Each number is 500 + 25 x the weight over the matrix's rms, rounded and kept within 0 to 999. Layers, rows and columns count from 0. Numbers have three digits each.

# layer 5 MLP down, 128x1024, rms 0.16, rows 54-127, columns 896-1023
514524506530514505468488446483540473514495496466463500480483487485515526514479514507512454514509487495542484492500510487487466501526496588513470486475497476489496504516531486496504522497517492518478498476513495508478496523488494408492517529519534491580514483496490478477529485532480481461455542508493507468488492534508484492495470495461483475526469517464522472490497532511512502472523
489464491472496469541494494511472516502509467489493502538478521564514501491507480512483465517490481520488493476494522502501460536573505492528506475453474496519494474535541481482490523497516482503551498531493508481538431537510506484502533505502506499510491483485487479474519528508516468544523500501498488529512473525483509490528517490460490474500516468519502472486508510511526549518483
494511499504477479457526484523499491515500475480481497476541451472456535508515525536489494493499464528466511520513484522508514469475511518469507527465493519498508500476517494533479473517546484476465503473490505494501480474523512482508520486560530498487494543507483505521513499503475512513502474536496495478485500475489479456528514464475497511481507457468452496506467505493492514511513
468529466477504547519505460486513556480513488512497533491483479536480487498501507486457477533519473511485509515525431465500504565493502502515496506466477478449470493491481468528483509518487507511503534485575531466508496534510558467510527500508503503480471506519515484492507464526485536482481463475552511509508473543499514507523499507493531501508468466469445507484563502513522502472477
490465514535482464500475456499525493476514511491499491521541534440507493514513504493449479489502521499455482514514473454471539515506542497520470521504489492509459529507478492489486536436500526512540493479537472546480495517518534488521536496521450529518481475563496489495506498492505515499513463510476480529527518509544514496508526491503475496438482542502525472482496510508485500445535
507466496537503517563510468516506496506506504504513539520537487518530535515489492512461441552524506513510508532500499472507494497504511513509484478494495513545511504544485549470476469528501521503519491523516484501526554505496510514509517520486524511503526471484474521519513503486460517513487494508520481478462477514488519455503508513484520484533495512513552475535495503505502563496495
509518484485547470493488493471556490453464457489473527527516500503526497473523504480509486489496498515515515485503495506531505501490529523461509509505520523528523508473520491529514504482511470532483532509508523482492486489473508493488485478495451497489511489525548474478514517504471507495543487502514473474503463494504530520495524530467509521479482493472516516501521476496567517448509
490484490496480508528524448441492511432510515550495496524503509512507475491503493501547492501490506481498495524473501489481503450491480524496485516481484495511445489509459497498530518505549489456493571480510470489509495495502493545515553492478537505545526468519507504518492454482476498465485474477497519501553526475479480486496566466531570495518522485510482507535507530492530501527487
518509465466531476510481476510508492501537545530505516501515474519510536498498515513512457496505525449512497458466535549521520477445517470499504510489526501531519522527459485506511454508503524511498474477528504495510508516483463470524491498451522493540536556551529458483521518524463520535500456483514520469490503484517485490529506488492509501530516520491497510464550485456492480447525
464485467505464476494498493494517516525501471492509475536527530522514511478513492479526493484527497539478502483530469469469503515516514503526512506490490508541513488546509498478496517463499480504506507537492508499580488466517530525491485525519499519503438465527479506501517529527490490467511483541482508549490513518479468489548475505538491474538494500469512501472476497495489455511502
527487528490539501546511508527458450473536544479501495500454501489468516482474464527492496479503501511523489498510527464489508473519518498479525512472507496484553475502540493465506476462527467506540469467464479467538494466528510505490524493520505478506516463517524504488480492497532511540532504496486459477490482495490486477480506460555512497501495508531517508523483501479486535484499
496487517490443505459507589465470463511486499502473499498529481509446479534492478520525494484478495511510513489523479504478516508486540501501489508514531493532491535489530470501491488477476498525523455528485523513521451547474436516483498505481479517551538533489526412473523511445520533500539531462527532471492503459536466439494528538537538477512515523487500461527458475491480456471544
519475484492447485532479524501530496498521529561569520479495467539450490509494517483502548506482475488480496546509496476455497478541526512485479484467489535484472504467551514491510511522491524516465519523491494492533524541498486533464485472480484483506530513564492475510475494521525514493486468530559481487492500502492463518448487502469531500504505501459448539501517491493444497497509
511517464517502545501573532536458509480485485464468479501525457504497504501481515546503547487513495499484492524491519509473536452470494496500535494505518504507485505530468514537547524514501540488440470513448494479488483508480559508507502499526500537538478481453494487534512536503482451493520502463455465534481520490489530504491488475484485545495472497521495493472492506530502529451473
514476519513493537510534526475486476508559490476470523515487479484500464490514507513503482486537475525523493478508461546469486472521470542504509525492468539504532471504537543514473472488512512475490459487503487502501485471454544507483511498570485487505485483499481550521480514471532490504500457474512510541462532463527463470489560479481499494477521490542534522535479507494484471493487
525485504522485478467473497487419474481484502487474519480493530503503493491487473472439472472479484512478501465485467499517505466498524521497541534537495495492529485491491522479483474510504540549471467440519459459477491508489502501475525458502516524508519462513525491495535518486501497468482457494486496455486521500526505489507504484487530529492488471559515469492509469529479554536501
505472491467525540473518483515493481514497547446487468493448499528466488453496498480507517498516455447484546494499528488499496476489468482482483526533505496511481509491476504508490528511483483451467480490535482471464478477537531533496469514497504485561489513461504506491490449533542531476483530514504473501484501476530455509507465495466486546477487459475484481480497497495478483535477
544455497509513511541528523480534500479507480456531522460454519504515533523451484508547468486485520543451466501527456465504499485497530473528520461491486464542506484458504476503464550534497478507534492503527514477503528484499483449528457513479519479469493525503488510501523468543490466500484489517542510499495518512498474486521488501542511536517497503503518541527520483526527466480493
467481483448496497523522509499509540468485508514476493560470463494474430526500444445492498472525472485512521499482484552569495524434496499489484493472549511518509479511512518486522511508481545499526539484522488499493510521539491488532520486521489494508525526534498545535464498500504514519505470518489491524447503496533537485490476409476475484512504493534521496480523499493532464460531
464506522474503484500453509489497448513521504491459529517510482524488466461514516508489493532468472517513453516492515475484480470487507478476510506554457521498487517513488488540444465466532514503517507491532523568504484523494515492489492484502492502529478502517481518477466498487510530518471514503497476453517527490577521537472466503533487544499519505521472474531459494480504527483519
511454489498504483502498504498524528508515497492533486492492506466470502444498478502524496432447540511458537501511519481445473501499482465483521499499488495483499504480486483497489516479450501488536513492552450529489449546514484510511517480513472484501508489477500477506525511482484492505486473521457511509499503502476505478526499525476505457506482499535506506487523524528499472516473
469495516492484502486484471534500478481472505547528511443545540537519511488506454443497502539484504509488519486491504498526476477496509493478458514479491529513540481484528477515501502466494530472493502543470511485513502486518474506488494491500472501515527450503496520495523491480505494452504498495494485486521527540495476475492527511516502470497503516509462482504498445501503468540493
537523494498502526435525504483475580481483511512450503507508508534510467509519542520473532515477500506481525512518473428536507464531461463506490489489515503470505532490458515484488500551495515522488476444496514477453428470516535436505444490509515463491499483466527447503503455474496506492550493488484492507455484485552497458535517520502495502514548492522500524510522498539499457429492
520512512523518495461507529498518485555472511512504460443539496502539508542504508488498505491494538538526510455491536551531496517467500500490520502541459473488483476469479532465519516555504513555491486517509487482505534502513521513498486507528516524514514522507504512531493523509512507522480517527446487564513476534495529464541446474478462555481501467480471470564470440444482475494523
505501468516469513476481502528489476549515501483523493509500497570551520515502462516487519494511479487460484516525502504507499510528473528505509516513517499499497497468510502452456494514517476513522507467539505482507487498452444479503503531531480517511454538474470518465507493504498501521465484525469549535488492512488481476495495544491503498534565481496507501505481449510505484544483
514489507487491511522478509510488495487525488515563518484502458507563508512528449542501506503473490559518510508542493502522533527480493513519541470522501494535518497547484503481526519500501523529515441526496509507531476468480449510559506506449523504505502491501503509495481498470482525492514500523551510468543528510481501465452490495506477520479490509529469516531519510479500491534454
467523495490505475512486517476483561501431509508511479489505466492485489490509495504525451493510591482467521480481480536504504531503468519545497464518506489524545528491537501510485507475496554502508447518476453481525469452456520487511550505482487488512525456485515536525533497528476515517512521520493495483463523497491506507514502500481489518471491522520486507557497523521473480518504
505479486471527523528470491501502467501555500519499466480465487440499499526462515528509434504504508472499501473459531496473508469501535501505484474483535505493478506472524510534517547510491483520518524464502490471467517509504517456491518501488469495494471483525484493514533510485488519460530484516489488507472545524532484469514473468493523500511528474483478501499500488502487473461522
472507517497536484484512497489529537498505466506557491536512519505445517486494504503494533513536502505477487502531449511543529508460495498518466511464506525496498496505450486485493566484519469490506513570514537503467521526490477523518508512498478535494505547478531481522509483499495495449501491509562512530505527524516538504505476488501516524465471488480535480459505515552504503502505
556514530521508492527456497465482489513472490493524472519467507555514524491483491462495543470472560515489553506478497508533501518468515525509448486498490488485523467509509499577490458500490540504522467497510520506533525488453514481452512497522495502520457491496512505518499516497467517538487479488519493498472439511469491498473489466459491481476496521520521493539490489473446502509509
514515491488499470499503506519503435479517485495526509481472485496496491499532473518479488492486512460492480469514467499544500521507489489484487476469450491486456480481504536541474516479451495520496507496478487481426536504512513567524543486515465484483486540517461477490533504500525479489484537520479481535533524508504512510471483489505522525513495469452538481502501504485516500508481
523549520529458476517507495496551489533549480521499483482526525537440512488494510492524550486454465480498491487526472542486473519498527483538451489497506476485553475502430437531501499446503467511514496463535506511481512497460539506470469487521513461517506523517487491500502521481512479503476558483485539556520489508450496466481512514483521465482478487506480524570467436475512463505521
499496522480476510495453460498530444485505498490512501457497522512495532500464512501495489512510510486497490514484509533524459542494482476498518506509486522467440505459480507480500534484452507509514503499516494502505510543533457481496475457483529528512480524511472520511506501497469470448479513507497528500495508529529524510464515495493514530506518498491486493489547515508538507452511
514495451526542536502520483471447513504475504480509500563482547509536465464474518463524508535513516521519493467517490549511504515533455505512519491494459488488474549486485514471473506489493484495465527519520499509494492509512570482513508529510519477515493501441504473483459471531485484502501502524489553505511498504476483490539501474488524496492589526510499523511485487481504474524466
543506472528505527485513536509494538490502491493518511486500445503512485504537454493510454483510472484501512512545487450502512471536423474498521484500521461486501507492535494508496528486482473486507486544468510542534495482495503437456476544519508532522483509508519486519518487539495521549496523473465490515503516434473500464481531521504501519508472490479518512489489530528537492471513
428519483479505509499470479478479499508485525496487465512494486506508464477473499518534560490484501507522482481514510527478482470468438523505507479483496510517492511505495504520469509497456497459509476474477498463482495505531495523491525517550477459499462503428517537484550572471498508502538482480475459483512507493506528571516520499521472507473483501500477473519499500505537527518486
502485490520520471501509493491498473481499508480499523553486523482513509475493530508529518479495553481504507489511499490533497443480468478543484484488509493478482516514479538515502521539539519511485473525484509548488518467545539497520521495476498494490498512444522493526516521510501492488464483509507498492535514539524512486553491500484502502522522514515491514470485475468468522516500
484452498470463496544514511481494554487486497510464463489526497482465503486499536479474524489516447517513508536483494530480518461492509501489486495507494480502536511524453506455505449447512486498499510548485489456517483522487450458497517475491489490523509502457484541563462523519513508423477490511488464553493475510496513495467533505472462466497509513464500484506508455502508535496497
495463533495514506522544480485509517479514527570519555505497506500475513499524529483517512515490501472487474500495515480533517476483528441504525514478520533473510509522535519511504518541520510487478561481492532473492536475484447529503527508518551520538528491450514490498484497480517521525492527566516492526486534543503515495481525539496536522499460512506509509507478554507530526516478
529499475508518519554486485522499475506492536506524481495518520541463520527494488496498506536515490520514513495466508466522501511470498534514498492477514499505501542479507519533448496496497442504498520507483493488527496558463497515516530530489517518542524531514535520509485453481538511478488515490505473503474563508443515529478481484512495500488499469505488496490510532503459494471497
536485483536469472508509502543503484534522472497528526481526480514510559492523465494518526507497539466517483505498518493466501497483454533531524515516485473487490488522556515465526469468507531451477470474501511526469501504502545514514507528479486489545539448499485511521529513504470511509522527497486507494517489483470494518495470550500534507504513466503506502489503511488541490510511
458520513467524506495506549483496478505466498531516519519496468502544520459478554491437455524538516517548425518508522448465500541496458465475497539501529521485478487507564475553499497486468532478482474494482503507470522509509460460486495517462462487475463494479532508479497550497502458456500482549459514554521516488485572517484519522501502488533544497516501510456485493504527496526494
530532508491495487511519450488565497502523478504548519518505554505510464514507525500476494502514492442523493486474521487500495464484480445472488517499547518501493540526498482508477550515505496465512493493472468543520486505506488499498500513504529503512495452456486489524459506491508469517499486489507549504491528494519507517493531511467503458520518515489472549497507546505532491517485
491452548480423498503489420522492453515516518483442507459446487496443472507461461525528531520495524526493501487431552524515515484513498495481539513515510445510518481491531473514517433480499474499505485514492508513481492488489511496475489509510493506491504545493496507504502497564517481513525477491535460463451503465504505512511497496514511468525495478522443535462508481498495513515518
504540477470490517499478510518488476502482477521433498491500501485513507510511524516498498480489462547519484464495484506501466561468522462511547514516489488482519530504470485522520519469454477516481477531515497513518504513537488512475462495525483521530509450477502491509486483494468549505517515508485505438499488507471501497453493547541504494571499498516487503463478486478512501512454
462511477497495511519552499500519512509520515529486533518552514500524457461521475482488521499520448472532480488502493480487501552556476454491500511563484499490510466493470520470498506474582495529474502510520503519453521497539497498485477509521490526491494447469497506511505461509520505478500502504496529493510490517508498533497499525504492553495464509509473484475506466511489540512534
540473535520474512508514517522490525498535468490494494524479502482512453532521492488488536480522500484490510498485509523512509491498584520455526547505465492529531507451511514534522533543486517538547525544523515501505510486513541495504517484487505490486568522546488455489465481449471498530494494507539495526513463492484495472470464500521511526446455521510512512522466484423488498514483
479484494498492516526475505506482506498495519475498518536508489482529512505490520482472452461491499471469478496501517477488514473497477514493540508559499499510493506491509489545471499558514486520491488515518513523529528533448477502479486514473539476507480484527481496492501491519504514503474486515537499579506516498511514512530454485484492503548495483524494515487519508509499508482532
522474523512517462539566543532496473512508475502465514523476487466502487538475493484518499493517469472472469501517476488515510439516482521500522529486513488511490437481461487529500485502459559489498505567445503513500484517477487485478501504473457484444567499527486457514503486498479527513536499489508518478567503486499532535556519545496515474505483514483506538466482578480498504463511
504495517499471506530492444480512513451528503508452481484479542536474515528492507510467480481480474547544513482482533436486509469496464491504514507507495524509527511510518526483499476497493482556489500517537491448489481482514538460497473514482520474501537480515505433476537483446512526488521523472491520493461470485509436502492503509528479518512518486506496505469498504501531483477530
482511481497529478494493481522523427527474510492552508474473506485502461438497498515455508497523479536478511459527465492457479467523550527479477490475531505502508546510535483506524535531456479474489532474471480543478482525506489493481511505486487511509459480481490484497486509491479556561452523564486504464466505491491579501497522560518488510500495490443499480513513519481497506501504
493497522540488501492447489511491465544506528479471571486514509511512526528508497448494502516493487494474512485495476554505513490525548521518500476512518512512520471494494496496523498478474504506475510514482512512501503519524466526514521519491494466493513492495475530466499498503478484493489491495505543508455515494522518493475467543557512453455490502512528505501531519517535494495497
547522524499537465488498447505543472533480462503494522509488479458467539512556522478468517487482498504495547489515537509508484479517491504478491514479486475475517497488502525526498499474469509516500475517524507516483516457518513462529515443490499496481488559463496475498486478492445497516504473482482501500490500522508504505569523494502491503491492468496533551535511499524482492496545
515511487540518502501525440478508487527505500489487511484477535497508490506498491470544509481520519501511487494517550520537498589470499482469493529501493484471508493459483526499502525517503476471492493459516479454511481467534473522540461482552511475522478463501512515491505467506484501528491488512515477482474486540508471483510467482476441480555470473493496511489470512491503521505531
494483512495469514472487507459513509516480519529428518560515536491483542472525523527526557516530496471484551516505506508505491450460501536485483486454511505488497506549479529503535491454532459496512453545474488472501490426438502533490514537497509508493506501485479460495526525490466491510512510485493514528487499481449480530501481461544468497473492489463533518500483483476479443527501
509497536518506474500518493492482542491477542486505482521483489474562484495508483507542499454504512534505499536487489521514493504536546511519501510522498512481566512470525529525492497510527458529508498534471496479499505497515524494516515488481545488464534481497529511492469501504555497542502517500486504471508491484507498513545504490479512479539482498445487514531466448539469497479478
463515467511484544481506509498504486527484521479533511488477500502499459498480520487466479495487516514502508519498507506507478516524494541549514520459476523538493514503476480480484511489520492496484516495475517527488487470491456455497451501522497482502528487548485529502520503522515492475505485522541493499493506513524522524465481509499485512498509505510518492509487496581503531503501
516510499499486482512512508471507462499507490485443487521488502514468515452531491513486477491490501464499487500499526503545474525482502462467463541498473524488495519487502519519523517494532500477450488486496461501505483467506451517491516505477540496497464451517520548528499515467520478484551490504458506490528503508500467492509490482483526502456536443486446500534469525499475493514505
504511505484514523547466499470463502482487479481552482495496533528478521480508513516482505519504523514509484506493505490499519508525501441500477476501478475478485515493515510465499500455484500546498478503547521463497527482475485454471473500484475505506468507476485508511466500494531472460503501484479499502516473539508492512437499485483531524512503520513496500494522473540460504507508
471500526513533494542481529478499431460497522478539540522499502489479481460474503511499483473481463505503519486509479526467467492506504534475492534497497501498492512543513484480476518530496493533505507439465526514481495501475497488514507468522530511489494446523497498511501448528516541499475521508497484456549508521511501506494478505462468499511517538538452529481509545461511501501482
466534499474571488469531488506473492506508470497471538498518539534459505519461521462507469473521448534467538569511503510526504523481523495489520503509509492469493515483494441496499478516502517492564540502491509525490495509515497516490494525450532555478512492527471532510506492474508512510464475474500494451482479497545491507537511474505498454530522514502543514545490486520480535522523
484482517492468505478485538522473501498486512501493499507473482470513492481507474522508560499496479520464512487492559475465490497489487480557544469525528486475523482516478497508493502506530511454466455497516483477501485474521505500516501502505461452470503505519506534538514484481510503519498553525476481533470500515479533509532501480495460501525460530518521474529536504499510525490526
511526499465524462499482516501528563488458480502503525509499509510482495498498523522486481499473505524533530460488475506511508535512504489544508504490519482487471471485503467489494496516486489462503467498503506497527506518491526502479500489485496520486501466526482478507508473460509506511518496475504536510491533494481544497506480512468508509531487510520500531487490475479497505484497
471502505535479488496498497533484545520547593500448496524507514518514524494525521527521472514501466465525567538496479480514493491499502519543499462508491540524461489476534508501498436508504443482517523502511495507502484509495518475512513523497501491477500514562497538501498483499500502492474511531531509493489510466468501485517498481508450525512502473513480518484527534493461496524513
498482509471474485471509498581507538481508512528468484486524497488563485472500517518469483489513501479498520515534518506464484524454522478461506510502514491513517477481507502532506444471479526493519498483495492496521475499527463484528523528496502503480478484504518479498480516492500456457465489501531507512525503444521516493501495492501491496445528537494499462419494485484516481545480
475487498549504521469533550503493499498507485490516538534506449492531496501541548486462523518501463504479510471469478539516514479501471522484466516468470503509522531506500488490478537536520483501494506495483489523532514463467559534496496455502485502496499534531482486522468546483494507494485549480528508492463542495516469475478519485510511501448497528510480498492533486515471502485512
522514513511498496505533523517488558524509486506547520550463488456523439528518485498469527532499504492524482466493471457500516524557500496467502498434533506516479459535487509496502457483491489493538506506491491521511518513517503491480513492454535532571525519488509504482455506496517476517473446531497499548498463447523487532536500503500458512505537525528492502508521490463483492494443
540519485513533496481475547479517546487491465480488542520481484475533534499496544528498502502480502509535505510503491492499537488480510528512506503482493472512557466528488527490473451527478509516451541523476505477522543525500501471498460476509509461460534547500509512484481495506473501530494515458524463544495546529509510500529495491488520505489501502527475504475523541519536511511468
516493483516501519495464475520478467480514511503514519547487533525466526490554538517525500500530498485505497505452482471488499482520486473485525482520539471502496495477478520523448489492524486492475461506503540499519494485503500478460517505501518515537503490477506513516492510469525501489446487485558479448504491492438504476505511488516447481529506476440505511510508510503526524496516
531499455530523466537536474524510507517490498506536530503462513503475479439490483504531511505516531520462537501511539520497536595485547517492509520540493495498437526538481484475508538498463488524490514460494477468502507478514502502508473515496552501481516542492493453531504508528513507511542523518484455506526460520445491523512531519524466527540505495497491453479499510480531557469529
511516463481514468522512562525516518476487512468513483484525486522458491544474467490510491501516523518470525534536488495464534505488512539480511469412512483516448517477502503471519463533518481527463520540480470489514475508495512531521475498533488473496480499505502526477490546526493444576493530496512507499454510532488548511473511538498492531472505485507520487509510491470470555472476
553503512508480512520527499441491462511536533479460492435518464465494487471498526558506536511528490496455504470495464488429527490520505481499527516486503478505542525505483538521530483506514521484470519479483529479499521558542467455516519508518484512483473497510507523546515506529540483520515538479477473526505477546430492516487499504529481516485469478487521461492513556514499527522510
495499489462481492511483554489503560479468531485503505510494491455498498479480501485547536509511517454518546517510511529476489551494525478467493526521552494496464487489504501492500472466504528509521492490539513494483460501487538507499508479497521506493485525519534559529494533484501476527512474487466507449508472571477482496488490549513459492493495510524496505481481508490489477497526
503496487495523517482483483466463529471508496508498515482495501511483475508458500510438515542498497469494514507505501492484520488498508459485482507526482454498458528425495506485494481515533472470491508479475491467499509488489488477506489504479517506513439487499505473502500530507494497524535505506471509508540518521462489521508484503498496502472489525516523517452493497475545461540487